Each number is 200 + 40 x the weight over its row's rms, rounded and kept within 0 to 999. Layers, rows and columns count from 0. The size before them is the row's rms in percent of the matrix's.

# layer 3 attention query, 512x512, rms 0.0786, rows 87-95,119-158,160-189, columns 416-447
107,155,176,173,245,200,121,228,197,241,247,202,220,241,292,148,171,236,190,222,167,221,133,213,184,192,227,177,189,224,201,230,203
100,206,232,203,214,205,230,118,163,147,206,156,252,160,229,204,217,190,189,246,117,199,195,273,176,160,163,175,130,175,190,276,164
115,200,198,222,177,174,184,171,150,187,132,230,233,224,198,226,191,214,256,168,217,223,150,260,210,244,268,197,245,193,148,193,233
079,167,214,278,171,175,91,205,252,259,221,205,232,249,172,107,216,192,145,167,185,263,249,135,152,238,257,172,202,199,319,191,211
116,226,216,242,200,166,220,187,136,181,179,231,171,234,195,216,199,265,198,165,194,123,230,208,236,161,185,164,178,202,209,170,172
108,269,157,205,198,189,179,160,217,199,166,128,198,188,180,164,221,239,276,166,239,214,206,180,168,231,230,161,247,188,171,175,177
094,244,227,241,245,250,169,194,140,189,230,218,157,208,168,165,191,207,180,203,222,235,173,221,174,176,188,193,139,148,168,206,202
106,191,217,187,209,254,245,192,224,175,173,188,245,180,156,220,212,217,217,229,152,200,193,191,233,231,159,204,234,202,216,243,191
105,184,232,176,252,187,257,151,192,232,231,207,115,240,267,257,238,194,185,187,238,128,190,295,245,142,222,213,232,196,165,216,258
114,198,190,190,277,224,262,141,197,193,182,230,223,200,191,176,164,167,164,212,242,155,206,229,164,233,248,203,248,166,256,174,199
110,187,161,210,196,174,191,191,205,156,135,233,175,178,162,172,143,191,207,121,219,192,195,183,242,180,148,224,211,152,275,223,239
114,115,174,247,217,268,228,162,176,195,253,198,171,228,185,245,185,210,141,207,237,199,196,197,186,196,210,128,167,298,231,139,130
095,164,140,202,217,219,275,178,229,203,169,166,201,174,189,224,190,120,181,271,210,170,171,174,163,118,174,259,171,242,128,89,156
118,175,250,186,179,129,194,158,224,238,153,191,236,146,177,206,201,233,256,133,249,233,228,166,244,253,236,229,174,294,221,165,209
118,211,197,234,243,215,225,246,255,167,215,189,201,194,330,196,226,209,226,215,228,219,160,149,195,188,130,193,276,144,224,152,208
109,227,176,182,203,212,153,207,269,195,266,260,190,168,174,236,214,243,206,184,228,219,145,159,204,143,147,205,178,190,187,265,171
119,243,189,162,197,132,133,184,216,159,255,168,202,189,193,244,231,219,257,223,203,254,245,235,191,255,194,251,236,257,166,147,104
118,226,135,164,177,220,258,244,231,251,165,234,188,180,196,232,254,209,111,211,163,175,236,229,222,247,177,200,137,193,242,261,183
099,168,224,212,122,236,181,143,231,242,202,185,202,175,257,128,167,218,113,171,255,186,239,233,177,155,133,186,149,129,203,203,249
088,226,230,197,167,265,158,192,217,128,204,247,256,180,246,160,192,223,172,191,199,251,226,230,156,188,168,214,189,158,162,246,155
091,205,209,184,199,199,167,157,194,173,261,186,180,132,172,202,231,181,177,250,214,216,222,212,185,164,206,191,116,119,225,245,225
090,208,133,152,272,230,273,176,222,144,205,213,157,207,223,219,189,128,179,233,205,151,257,307,241,209,260,168,172,250,179,205,277
099,229,237,127,146,261,210,184,240,195,157,215,189,222,245,197,224,207,187,202,277,232,162,188,225,183,284,249,222,140,148,224,123
098,210,231,205,212,132,283,140,169,178,156,258,161,226,179,181,91,146,180,161,172,212,202,223,206,213,234,192,213,183,131,215,225
081,234,165,218,160,208,216,248,165,213,243,209,119,152,162,232,139,183,168,182,185,252,220,261,219,178,241,184,241,139,251,179,222
091,154,128,259,212,176,156,208,256,160,139,220,236,168,215,200,164,241,280,189,245,155,273,277,200,208,193,226,170,139,201,213,130
085,163,218,108,166,157,178,160,216,203,202,222,220,181,167,147,163,273,202,189,192,170,165,148,215,115,205,205,201,257,185,184,268
091,182,305,250,196,256,214,223,213,241,196,217,212,101,268,187,210,270,205,179,131,174,187,193,151,183,238,166,168,190,171,244,214
077,163,225,192,254,232,136,204,275,239,141,138,238,145,245,257,127,200,202,157,145,129,208,222,303,212,273,188,245,146,136,160,205
098,207,189,174,198,222,179,143,217,150,274,262,188,211,163,182,283,174,236,206,206,234,149,211,280,111,217,206,223,232,239,143,178
098,209,212,200,192,195,145,241,163,279,186,206,249,244,160,219,289,225,190,175,162,146,159,203,142,181,290,193,176,181,211,197,154
087,257,239,201,179,247,199,193,193,172,200,169,231,221,176,172,116,184,198,129,179,230,210,194,182,155,227,167,192,221,132,132,220
099,140,162,244,224,162,239,168,285,127,149,170,253,250,157,158,320,201,181,168,181,223,224,175,199,179,221,177,215,194,293,193,165
100,231,213,221,178,222,220,140,201,212,181,177,244,187,155,180,155,173,173,206,164,261,147,147,171,137,175,182,235,187,192,187,220
082,238,192,281,273,211,193,258,239,233,201,210,216,215,133,185,218,144,240,214,193,224,126,180,187,206,248,145,227,225,209,189,219
081,200,195,282,213,202,192,177,204,148,223,184,300,166,231,202,222,163,165,234,253,187,189,209,189,141,250,150,191,167,148,269,202
090,128,204,239,143,279,169,233,246,205,220,188,151,156,205,196,235,172,109,181,244,166,225,176,209,157,137,257,185,201,256,182,258
100,326,226,89,179,245,196,193,226,195,239,257,226,205,201,201,157,149,215,241,192,229,251,173,181,234,132,220,219,250,227,213,199
093,158,165,155,131,236,220,168,170,250,141,229,227,236,196,178,249,241,219,248,191,189,234,187,236,173,159,255,195,232,184,226,206
087,61,227,248,170,185,190,252,221,73,211,275,206,174,206,239,183,186,185,277,123,163,156,257,205,249,227,263,201,138,177,143,188
095,270,188,189,187,208,210,196,268,205,224,227,104,237,284,194,182,153,240,161,188,204,269,179,215,238,198,184,159,164,204,186,181
086,189,183,247,173,250,173,246,192,215,175,221,245,155,151,198,293,233,140,302,218,137,211,175,196,211,148,268,196,173,211,232,203
086,158,251,209,216,227,210,221,133,181,153,181,232,140,185,194,146,112,174,206,151,179,215,299,181,191,187,179,184,194,175,162,227
082,153,234,192,142,189,172,222,176,226,175,175,202,226,292,171,212,223,179,129,168,241,195,196,171,219,146,232,231,166,132,297,241
093,194,236,236,183,235,201,298,210,308,251,175,249,162,182,178,174,191,295,213,135,222,211,161,138,183,147,146,248,153,144,157,197
099,229,198,257,254,241,234,147,247,237,248,192,202,209,179,216,208,220,205,218,217,148,191,178,261,231,175,154,212,203,181,194,230
098,179,153,285,220,305,186,175,177,160,118,127,191,202,215,204,217,171,172,205,203,211,153,219,213,216,232,162,206,213,179,134,169
093,214,239,274,159,182,158,127,180,235,179,168,180,222,243,245,177,194,240,232,176,275,187,251,142,150,239,249,255,151,173,198,127
088,223,251,220,229,82,225,267,189,222,230,151,177,199,183,224,108,188,174,213,99,287,225,262,228,176,244,282,193,261,228,171,215
066,284,214,132,268,199,215,223,186,212,113,181,198,250,212,172,253,255,184,139,256,218,255,185,226,209,241,178,174,266,103,186,154
077,235,190,231,208,252,219,148,251,166,159,159,154,156,179,162,236,242,117,188,206,248,222,173,216,161,205,190,247,194,180,222,203
078,179,175,235,216,206,191,235,195,219,187,193,197,213,198,220,249,182,157,213,238,145,142,245,235,170,166,118,131,235,270,202,253
082,200,183,204,200,251,145,203,162,204,198,192,228,197,190,279,189,196,195,194,154,154,198,237,222,265,181,180,190,177,141,224,227
088,134,174,116,199,179,237,220,209,122,194,209,159,249,151,200,214,133,250,277,204,229,121,204,239,190,194,139,201,191,172,135,206
097,165,195,153,198,187,214,228,177,202,199,188,261,233,286,268,200,130,168,185,203,273,198,252,195,235,218,185,115,233,143,199,172
095,251,191,250,187,254,297,185,176,188,228,141,167,286,243,212,170,183,213,174,242,145,206,210,194,248,200,206,223,283,241,198,172
098,210,182,226,236,274,183,184,189,182,159,234,207,250,244,255,198,258,186,144,155,196,213,272,196,245,252,162,174,173,206,258,104
095,233,234,259,146,136,198,197,176,150,228,211,254,214,164,212,224,190,222,230,164,164,284,171,216,244,290,168,219,303,132,216,177
111,240,202,195,242,228,175,181,188,188,196,206,201,159,257,188,145,255,231,177,229,246,266,196,247,167,169,232,268,156,122,201,201
102,267,202,175,255,219,165,172,159,167,162,213,171,121,221,147,229,210,172,187,235,184,200,190,269,206,175,180,203,200,191,191,165
099,152,211,201,179,216,129,226,147,134,218,168,173,260,195,190,254,122,229,191,155,132,196,178,172,223,162,209,183,191,135,207,217
109,236,184,150,235,215,164,151,176,192,240,209,183,237,170,276,165,200,189,255,191,235,256,268,205,174,268,188,201,207,206,226,212
108,173,269,210,214,200,209,135,257,175,154,292,221,209,200,151,148,247,164,158,164,188,203,216,225,170,276,186,197,111,182,172,160
101,201,161,200,229,246,222,190,167,305,298,171,159,179,145,265,186,231,209,251,205,202,128,195,183,195,187,130,211,187,204,161,168
105,279,167,209,194,193,223,172,160,220,165,181,199,136,196,236,120,219,162,166,199,179,185,265,205,239,230,239,225,151,222,265,200
085,198,244,167,235,192,234,201,160,165,215,239,137,239,189,233,164,185,180,229,234,241,171,99,193,256,194,237,170,193,196,166,187
079,240,245,156,218,163,212,196,158,247,140,235,165,168,226,238,169,218,255,142,218,254,199,161,205,235,177,196,171,180,180,149,188
072,184,184,251,186,195,239,165,187,266,182,179,202,168,170,120,200,224,147,159,170,172,269,183,207,252,177,281,174,239,166,109,221
092,177,152,239,107,157,204,202,210,228,276,200,195,244,183,235,191,149,131,229,228,142,141,232,259,214,202,191,146,177,176,170,194
094,200,184,184,227,124,217,194,246,184,224,211,251,244,172,166,220,182,165,242,142,221,221,197,215,202,237,155,139,149,243,166,194
089,253,204,234,153,138,220,203,187,211,256,234,186,193,216,178,285,147,184,208,208,234,267,110,245,233,206,186,117,205,214,220,206
089,175,208,191,207,230,218,174,229,222,169,191,184,195,186,161,178,218,160,191,168,202,228,252,188,259,116,198,187,291,236,236,127
106,142,163,217,216,167,178,163,171,186,213,235,225,268,159,203,172,168,239,266,141,201,192,189,209,236,250,192,244,202,155,220,194
101,176,224,191,190,199,216,191,264,147,225,227,184,197,195,173,180,191,230,253,144,178,214,264,168,214,142,142,223,216,273,188,242
100,121,244,227,224,206,167,174,241,250,179,201,181,168,192,214,190,193,211,189,185,265,212,207,200,153,209,127,155,159,159,216,205
089,180,270,194,248,265,125,210,172,272,216,144,320,301,208,123,217,251,208,217,182,276,206,215,100,177,167,188,159,187,200,203,232
108,145,137,160,165,264,192,220,229,151,197,140,184,168,198,250,158,167,245,179,236,252,263,199,197,248,181,249,187,264,183,197,239
099,153,191,192,134,188,241,228,81,83,244,242,172,151,181,178,209,191,148,186,145,199,194,231,213,140,179,199,158,223,184,261,223
106,197,233,246,251,160,266,145,178,138,158,279,162,175,218,232,211,212,186,239,140,129,162,217,211,216,183,133,185,182,129,227,197
# layer 3 attention key, 256x512, rms 0.0815, rows 55-93, columns 416-447
113,269,191,254,151,132,262,194,177,210,236,225,173,235,211,203,154,244,210,178,226,168,189,241,142,193,182,193,198,225,220,240,205
113,220,198,169,257,208,207,216,197,182,244,222,253,221,136,182,262,214,171,181,208,151,262,256,100,234,243,220,196,213,167,216,242
112,244,262,139,241,221,226,233,227,157,245,201,212,228,183,154,222,224,185,164,220,234,130,166,225,199,196,164,202,193,294,191,197
107,218,211,225,211,169,298,111,232,148,146,232,159,158,156,180,140,249,219,150,171,151,213,209,192,159,133,175,192,293,174,246,224
114,182,182,193,211,202,179,282,174,256,164,191,151,150,164,183,241,224,157,191,178,208,220,185,188,187,167,201,189,216,270,230,169
106,212,240,184,212,201,172,161,227,141,104,187,162,270,181,175,192,230,188,202,234,191,214,206,214,242,273,183,202,146,217,242,264
102,132,180,244,190,121,208,243,227,156,157,167,209,238,205,191,169,192,189,251,238,155,161,250,191,153,240,193,221,180,238,206,211
108,156,200,199,172,250,137,172,177,237,203,129,161,243,221,218,206,186,164,207,144,237,164,122,226,178,200,167,214,202,234,209,247
106,201,190,209,244,211,250,86,169,243,237,181,180,217,263,219,209,199,200,211,149,202,153,203,206,181,237,209,295,178,177,142,148
075,189,171,248,216,176,223,209,187,255,186,218,205,240,234,212,192,251,182,199,235,183,188,249,289,198,221,211,256,161,163,117,247
071,122,194,210,165,222,238,112,251,228,245,172,128,233,202,209,206,268,169,213,176,177,196,282,195,269,252,172,202,139,185,229,249
079,115,195,220,195,137,195,239,191,230,142,247,288,224,252,161,239,249,271,228,147,220,115,198,165,159,196,230,291,225,202,174,213
077,303,225,176,238,123,115,220,208,212,186,155,163,177,177,236,227,117,176,251,188,212,234,177,168,178,206,228,143,161,208,175,174
083,197,121,290,285,148,217,200,139,218,160,98,228,163,167,195,194,158,202,236,153,200,199,261,217,219,241,218,251,181,209,181,171
087,188,197,318,172,286,266,193,248,226,152,161,181,246,238,138,178,186,273,179,106,229,226,226,213,225,187,226,202,220,201,233,176
089,200,218,180,264,143,84,212,224,261,204,214,254,253,176,155,286,148,230,260,159,181,151,133,133,194,199,190,135,183,211,164,213
089,142,175,175,250,282,149,92,148,228,238,196,189,192,177,217,252,194,171,236,163,120,213,195,197,180,209,250,149,147,202,250,201
092,266,169,220,228,176,179,184,204,242,180,151,238,175,193,215,175,144,191,120,207,238,184,126,168,235,175,200,212,200,264,128,244
091,151,150,156,184,256,190,225,307,96,295,166,209,254,191,254,139,224,210,214,186,208,276,252,184,195,237,224,167,229,158,196,191
094,180,192,175,192,217,249,271,174,189,262,238,168,216,215,201,175,216,189,189,196,220,234,267,237,169,274,252,188,202,130,181,170
085,237,234,130,197,244,227,261,197,214,169,239,224,194,245,219,190,218,195,185,195,135,187,210,177,230,201,203,189,163,203,221,249
092,199,178,190,191,169,240,242,179,140,242,207,116,204,202,179,263,171,192,112,234,185,151,152,140,286,178,172,171,237,175,229,225
086,164,127,246,139,182,196,257,235,254,224,238,187,148,256,181,171,233,261,227,170,258,228,188,233,119,172,308,262,177,196,211,209
094,222,204,233,224,169,237,146,195,216,252,201,223,189,266,224,142,250,158,249,286,176,164,198,195,251,211,126,215,242,186,283,161
087,217,215,184,213,236,200,197,191,178,205,206,153,208,236,196,202,163,152,152,187,229,234,237,283,230,251,184,208,167,183,224,155
067,265,234,211,202,171,158,190,193,213,162,142,178,144,185,229,109,289,141,141,253,163,233,211,233,250,228,247,177,214,192,188,178
073,272,219,146,195,242,158,214,224,190,124,238,191,215,172,84,132,166,161,122,257,157,172,248,237,171,163,241,244,251,184,204,155
069,150,250,208,132,248,180,194,142,204,228,168,254,116,221,234,179,268,217,190,245,281,245,174,266,237,226,231,129,199,144,240,258
080,136,102,244,194,173,174,175,228,295,208,214,182,262,226,208,269,242,196,237,105,155,204,224,180,195,194,198,236,152,196,199,242
077,132,152,116,237,183,188,209,245,182,142,184,202,195,252,232,152,119,234,188,183,319,220,189,163,186,152,294,202,255,248,182,296
085,155,188,198,131,183,152,133,173,238,212,233,235,208,172,200,211,240,183,165,245,146,211,177,194,195,216,148,200,280,188,162,228
081,224,161,200,183,158,228,229,182,199,215,189,180,240,199,213,214,156,102,244,204,205,266,228,198,160,166,244,254,238,258,179,206
088,184,154,281,313,246,192,222,170,155,264,206,232,187,213,254,133,169,260,147,210,202,245,276,203,189,196,193,228,141,153,196,188
089,169,207,233,147,268,227,199,163,231,217,155,174,275,233,186,191,201,253,266,215,208,224,247,203,212,231,196,159,276,173,233,194
089,210,138,229,170,136,228,164,151,216,270,177,218,189,225,256,232,143,193,217,156,203,192,201,183,170,213,189,208,228,228,116,161
081,155,197,227,226,217,207,218,181,213,231,260,181,154,184,183,243,256,211,134,218,207,163,162,116,208,145,190,201,224,262,168,246
095,208,274,254,196,199,227,154,122,197,79,180,184,236,238,166,260,155,245,176,214,178,170,282,235,228,217,214,138,258,203,226,182
089,202,224,204,123,215,184,172,214,210,219,196,191,189,248,227,151,215,145,188,192,198,213,204,130,154,224,199,205,204,288,205,216
089,151,136,230,228,183,255,183,143,232,147,174,123,216,203,207,212,201,204,169,179,199,224,168,155,210,261,225,174,185,167,177,194
# layer 3 attention value, 256x512, rms 0.0768, rows 32-63, columns 416-447
108,204,194,182,226,204,142,207,196,295,153,225,181,175,165,222,177,131,248,223,202,204,199,147,175,159,190,244,147,137,162,174,239
109,255,174,212,223,243,219,200,173,315,156,99,192,163,230,238,172,165,123,233,153,227,178,243,121,261,195,165,219,250,242,252,242
113,208,230,223,179,215,192,176,161,193,279,138,207,174,193,169,178,180,200,119,246,197,245,227,295,210,275,163,206,249,273,231,298
108,235,228,158,242,161,214,185,179,172,202,243,245,165,243,207,237,176,223,198,166,189,209,166,252,171,201,202,172,248,178,131,163
113,131,200,148,232,136,191,191,170,154,268,164,183,164,163,182,211,195,191,297,200,282,157,237,223,216,163,267,221,256,187,182,273
111,255,252,157,224,129,147,251,238,242,215,207,258,186,234,237,241,193,206,189,233,226,174,200,173,219,238,214,145,192,188,137,160
108,223,147,197,235,248,178,203,241,228,206,195,205,229,205,272,159,171,218,221,190,152,231,172,253,269,218,177,227,220,247,152,173
111,157,247,181,162,167,116,208,234,253,193,216,220,288,207,218,122,151,208,154,165,279,203,69,249,131,232,219,259,200,196,148,207
108,251,191,257,203,237,198,168,188,196,151,150,212,232,185,230,175,250,180,198,133,234,121,223,194,199,154,253,140,269,167,145,123
112,219,161,232,190,234,178,146,190,199,204,202,208,142,191,201,258,219,161,183,234,169,216,193,208,201,123,178,197,185,170,185,184
109,232,253,166,186,195,154,255,261,184,201,210,248,182,212,185,166,273,260,157,148,138,161,132,193,257,210,199,139,154,199,198,146
108,180,236,219,239,202,198,202,184,196,188,181,226,191,216,191,152,239,132,232,154,273,230,264,270,225,194,276,173,196,220,105,155
114,198,177,163,169,179,212,140,159,241,151,221,220,177,265,174,200,184,168,159,133,162,219,176,277,177,201,236,263,210,159,214,260
112,221,197,214,209,203,120,146,174,159,192,226,159,230,195,166,258,167,160,240,237,147,182,200,161,206,168,220,163,169,253,253,232
108,228,196,187,170,175,277,125,156,254,211,204,140,176,233,193,252,174,178,236,268,188,181,190,300,187,249,259,211,212,177,186,235
114,282,236,214,162,196,183,184,160,197,219,191,220,187,232,249,239,171,177,161,243,189,156,247,166,198,143,168,184,218,188,236,233
116,98,244,174,273,204,237,226,220,246,162,203,146,184,227,141,183,223,246,163,210,167,154,187,227,243,239,216,232,213,187,183,256
113,245,241,232,280,193,139,187,144,240,139,259,159,216,193,144,220,161,228,273,164,199,176,166,254,175,158,140,252,87,134,202,108
112,257,208,115,151,233,151,213,170,145,221,231,187,156,258,193,223,228,218,127,232,246,140,182,283,233,229,215,198,206,300,167,144
110,140,177,211,226,150,207,162,210,186,162,191,199,181,178,138,237,170,185,154,207,199,158,196,132,255,211,173,284,185,221,221,205
110,169,206,240,233,198,159,122,204,144,154,248,235,207,242,216,236,192,225,183,175,233,226,193,217,198,125,165,263,238,182,173,252
105,197,239,200,197,226,255,127,220,228,149,198,238,190,168,159,268,202,85,162,179,130,203,150,212,175,187,184,232,247,212,153,185
105,129,252,165,207,189,156,229,189,233,211,178,191,172,179,139,170,255,213,158,228,182,149,184,237,235,147,239,179,189,124,175,238
110,232,185,210,168,218,284,196,145,249,242,185,228,208,189,209,222,231,217,146,172,240,250,208,147,148,236,224,190,186,270,182,184
112,176,198,244,178,109,161,196,215,267,203,171,191,192,166,210,278,204,171,182,155,273,182,242,77,290,214,177,229,184,237,245,215
113,153,164,223,183,156,132,189,182,230,259,117,259,191,186,200,146,211,223,272,176,247,158,189,242,237,256,258,234,236,272,181,274
109,215,191,191,242,173,144,225,165,213,203,215,168,195,120,217,161,144,257,225,184,163,150,215,132,202,280,195,186,206,111,213,252
111,213,210,177,149,151,143,237,246,162,208,296,202,239,188,185,167,214,178,184,229,126,172,173,167,221,128,219,176,192,159,211,173
112,203,164,198,193,177,258,191,265,221,194,242,200,216,178,254,179,325,259,243,267,229,225,251,226,184,200,234,260,210,142,170,212
114,136,206,191,210,175,212,175,231,164,180,219,215,249,227,287,186,122,159,223,205,150,181,238,185,163,171,147,188,182,199,240,141
111,139,198,146,205,198,215,136,212,176,221,210,201,171,166,197,137,258,208,203,244,229,228,258,167,198,201,242,196,182,210,155,208
117,195,214,219,196,238,202,300,176,185,263,217,170,219,216,232,208,199,173,279,268,186,214,163,175,276,250,223,287,236,225,139,215
# layer 3 attention output (transposed), 512x512, rms 0.071, rows 64-127, columns 416-447
112,203,148,224,142,147,260,117,171,139,157,223,235,221,195,268,227,250,194,112,223,192,204,161,274,183,170,221,230,154,161,222,294
106,172,267,207,198,208,183,144,182,191,269,208,202,207,227,177,189,257,259,168,296,264,237,184,221,235,200,171,90,193,224,132,172
107,184,169,214,278,175,222,208,227,182,205,216,185,211,194,225,262,230,258,209,155,244,159,168,180,204,212,205,154,206,169,162,155
109,142,180,206,138,233,214,221,271,172,206,218,223,206,250,181,234,178,217,168,207,123,145,226,227,164,219,177,211,125,260,252,273
106,234,160,202,202,168,206,143,219,127,189,212,193,197,209,205,214,144,183,169,192,190,232,211,288,163,232,181,183,198,182,185,204
108,171,232,162,221,248,225,74,172,232,149,109,201,164,209,183,213,131,160,192,184,198,207,172,225,200,182,158,147,224,270,258,237
107,189,192,191,239,199,179,208,180,184,240,154,241,134,175,186,138,184,206,257,167,213,236,190,195,134,178,208,152,160,163,268,208
104,231,190,227,277,243,259,246,264,177,164,172,277,171,178,191,207,282,199,271,247,152,162,234,150,265,159,165,185,201,146,265,183
106,233,249,207,217,196,197,141,206,213,197,245,127,118,220,154,195,191,193,152,209,167,279,191,172,230,246,143,249,180,226,156,205
107,127,221,244,251,172,273,227,149,177,198,204,162,165,265,222,137,142,324,194,180,222,198,212,195,200,234,304,200,153,162,239,255
101,188,170,188,185,143,186,182,174,140,180,223,172,188,163,201,282,147,205,188,201,250,180,214,192,164,230,246,258,190,229,146,221
101,182,166,174,198,220,223,179,230,161,145,182,249,149,225,276,238,201,260,132,146,156,161,138,202,143,266,252,194,160,202,300,190
109,185,142,173,184,143,239,157,161,219,172,262,231,141,156,149,203,186,236,177,113,206,196,175,128,256,186,210,156,213,252,167,170
108,256,251,219,190,258,172,274,170,152,138,219,143,174,207,173,218,225,170,136,199,200,228,286,154,261,206,184,246,228,200,108,214
106,189,178,234,269,183,162,271,194,231,181,164,157,221,219,187,179,211,256,141,132,218,189,201,177,181,162,156,218,225,176,140,199
112,242,128,162,244,152,209,188,185,210,186,219,225,215,217,198,122,181,235,196,138,209,199,162,306,184,256,190,231,227,202,224,193
103,162,203,202,229,266,143,201,185,244,207,223,155,217,170,275,198,206,249,180,266,230,247,201,157,152,252,146,145,148,221,164,203
110,198,171,180,255,160,234,186,262,129,235,169,265,223,205,231,192,166,229,171,169,206,245,146,154,251,219,211,196,208,241,221,234
102,161,178,289,201,152,164,160,264,214,190,217,188,140,152,218,124,127,152,148,192,138,224,189,183,143,184,176,193,152,184,236,228
113,207,216,162,223,201,193,156,238,164,191,196,174,191,137,240,149,231,206,196,104,189,183,272,262,186,247,212,138,209,179,165,269
105,192,167,155,231,221,237,192,166,198,178,219,190,247,134,160,172,206,112,276,192,164,183,97,180,232,232,199,144,150,208,233,266
106,208,196,167,94,220,213,145,173,164,164,195,152,215,257,164,217,108,218,192,139,254,195,152,158,234,184,199,153,202,191,209,220
106,240,122,147,226,153,253,164,154,130,94,247,198,212,231,225,177,125,204,226,202,180,243,171,146,189,203,171,184,237,154,173,239
110,143,245,190,304,71,227,213,210,197,239,204,200,239,104,166,239,218,182,136,216,225,203,198,269,160,272,206,147,214,238,175,161
105,184,204,276,157,205,220,191,185,190,221,237,268,215,220,278,116,217,248,187,211,136,195,229,268,203,155,229,128,198,95,216,177
108,241,165,168,220,253,240,271,197,198,198,216,129,208,218,197,234,151,154,168,198,216,199,292,221,189,175,187,217,221,175,261,217
103,218,266,172,221,251,198,267,198,253,182,216,187,227,173,124,245,300,227,169,182,210,199,221,228,232,207,203,214,196,153,188,124
109,238,167,285,194,257,242,194,217,193,148,233,163,261,160,216,185,191,210,280,189,213,164,195,231,133,223,208,203,177,316,239,218
108,166,143,289,162,252,134,231,195,91,243,162,176,287,201,146,193,164,204,252,191,205,212,166,181,177,135,204,207,225,160,182,211
113,190,248,243,211,237,217,212,175,259,260,186,190,222,219,175,160,269,223,216,259,209,227,277,222,278,211,195,203,225,214,149,176
108,122,150,198,224,236,246,232,282,149,208,261,172,261,193,211,219,208,206,271,156,278,151,284,180,144,229,208,156,184,218,200,209
106,214,116,226,135,220,208,175,268,190,197,205,147,191,234,144,197,155,231,249,135,216,207,211,185,183,192,227,209,151,130,243,165
109,183,152,183,202,227,179,258,203,264,227,121,203,277,215,131,215,188,245,184,152,198,170,226,169,264,169,220,282,183,181,176,175
103,182,172,265,147,217,188,198,164,190,113,187,163,136,189,201,167,151,209,168,178,153,213,164,167,198,172,182,258,185,246,196,227
111,232,204,221,176,228,242,230,174,193,207,161,193,218,181,201,106,199,206,190,200,178,207,229,212,163,168,241,261,227,271,162,259
111,203,198,225,167,191,181,81,206,223,192,200,161,174,123,265,177,253,196,215,153,297,199,254,199,217,206,177,251,273,196,180,135
110,164,216,186,161,223,216,146,216,242,227,197,247,221,204,202,179,259,180,204,153,187,219,194,206,244,214,234,280,214,166,164,216
108,210,149,219,186,168,197,317,192,177,196,231,235,198,183,212,256,158,299,162,181,192,141,124,169,154,228,158,199,164,132,244,149
104,197,233,240,250,205,220,186,177,167,166,258,247,287,166,261,203,206,160,205,288,178,201,138,211,246,221,150,267,213,213,125,255
100,141,167,112,152,259,189,169,226,284,219,219,195,240,224,200,203,196,231,181,221,246,172,190,277,229,177,223,246,238,192,199,180
108,172,162,252,193,240,277,165,189,247,213,177,253,285,165,233,174,229,242,186,143,256,144,208,209,212,208,224,166,188,205,177,157
109,206,208,135,235,174,159,173,276,244,167,145,168,231,232,178,216,177,176,263,247,195,180,148,272,174,145,142,202,179,255,208,124
109,248,162,192,234,209,309,159,177,206,158,124,200,262,221,224,212,235,125,211,202,185,229,161,217,220,176,166,141,237,89,267,171
105,146,162,163,175,201,196,169,171,248,192,180,151,142,268,144,245,182,170,214,222,236,186,190,193,194,181,209,228,236,186,172,180
107,210,260,212,145,239,227,153,190,191,212,230,213,227,240,239,225,225,159,225,267,231,244,226,220,166,247,247,236,154,160,190,188
110,141,235,161,241,149,243,116,146,139,186,201,198,224,193,145,165,229,163,253,237,217,156,208,244,173,222,210,173,152,247,136,226
104,198,197,213,229,178,192,159,226,152,216,212,260,199,162,196,142,180,225,230,208,189,196,183,287,239,241,229,136,173,171,218,229
105,232,226,187,180,200,174,241,215,185,212,198,137,291,203,202,186,266,183,141,199,285,168,176,210,222,201,192,187,217,198,124,205
112,249,212,174,213,166,225,180,240,191,264,204,240,224,291,84,202,208,256,198,163,188,201,199,239,230,135,246,216,143,190,257,207
106,189,187,211,199,255,157,140,139,284,204,214,239,184,265,184,170,194,152,141,177,192,129,204,265,165,140,203,191,218,151,259,198
109,268,195,147,190,255,196,233,186,217,160,111,205,199,158,201,209,207,295,231,196,173,168,220,168,219,195,227,236,247,185,175,167
109,196,164,213,278,112,195,274,226,242,160,205,228,201,215,236,230,181,230,225,227,247,154,208,181,104,148,343,250,168,248,181,203
102,240,280,296,142,221,231,297,196,144,222,182,190,161,172,212,257,170,226,218,225,267,204,293,217,167,148,193,296,245,215,164,161
104,193,219,194,196,209,190,233,171,184,203,255,312,208,150,321,204,249,171,151,279,198,220,128,199,131,262,157,203,155,219,237,198
114,188,247,280,205,289,208,165,178,289,242,227,197,195,194,235,256,254,170,148,152,195,192,243,166,214,215,248,306,88,186,237,156
106,171,189,189,134,211,203,248,182,204,222,208,196,178,231,173,119,206,191,258,138,204,180,175,128,292,150,191,206,198,172,151,239
110,230,210,228,180,175,107,217,164,241,218,194,146,164,219,158,202,240,171,212,236,227,272,171,193,202,242,173,153,239,266,129,168
103,231,234,216,172,233,214,147,221,183,265,225,211,126,157,240,224,264,296,261,214,203,210,197,139,124,234,180,209,261,192,177,179
111,246,189,162,179,186,181,125,225,185,196,139,214,178,128,255,166,109,197,181,171,208,193,231,160,191,140,215,196,251,247,208,219
102,186,209,134,261,230,180,218,190,93,226,244,208,109,229,244,296,196,175,209,227,224,158,212,279,195,193,158,167,229,163,121,213
109,209,231,183,188,245,244,209,187,298,216,197,210,126,204,241,146,221,205,205,216,205,230,190,249,193,218,190,141,202,219,234,206
105,243,192,245,215,170,231,257,194,202,122,199,253,184,201,192,187,191,149,200,211,163,175,196,198,191,291,250,212,206,176,280,257
107,190,309,187,170,219,168,181,128,232,202,129,172,208,166,214,141,145,222,140,215,131,234,117,183,197,285,140,143,171,247,228,179
110,193,239,219,180,130,238,259,201,221,230,242,254,206,222,236,174,197,135,159,241,188,153,173,207,205,232,130,208,216,240,147,224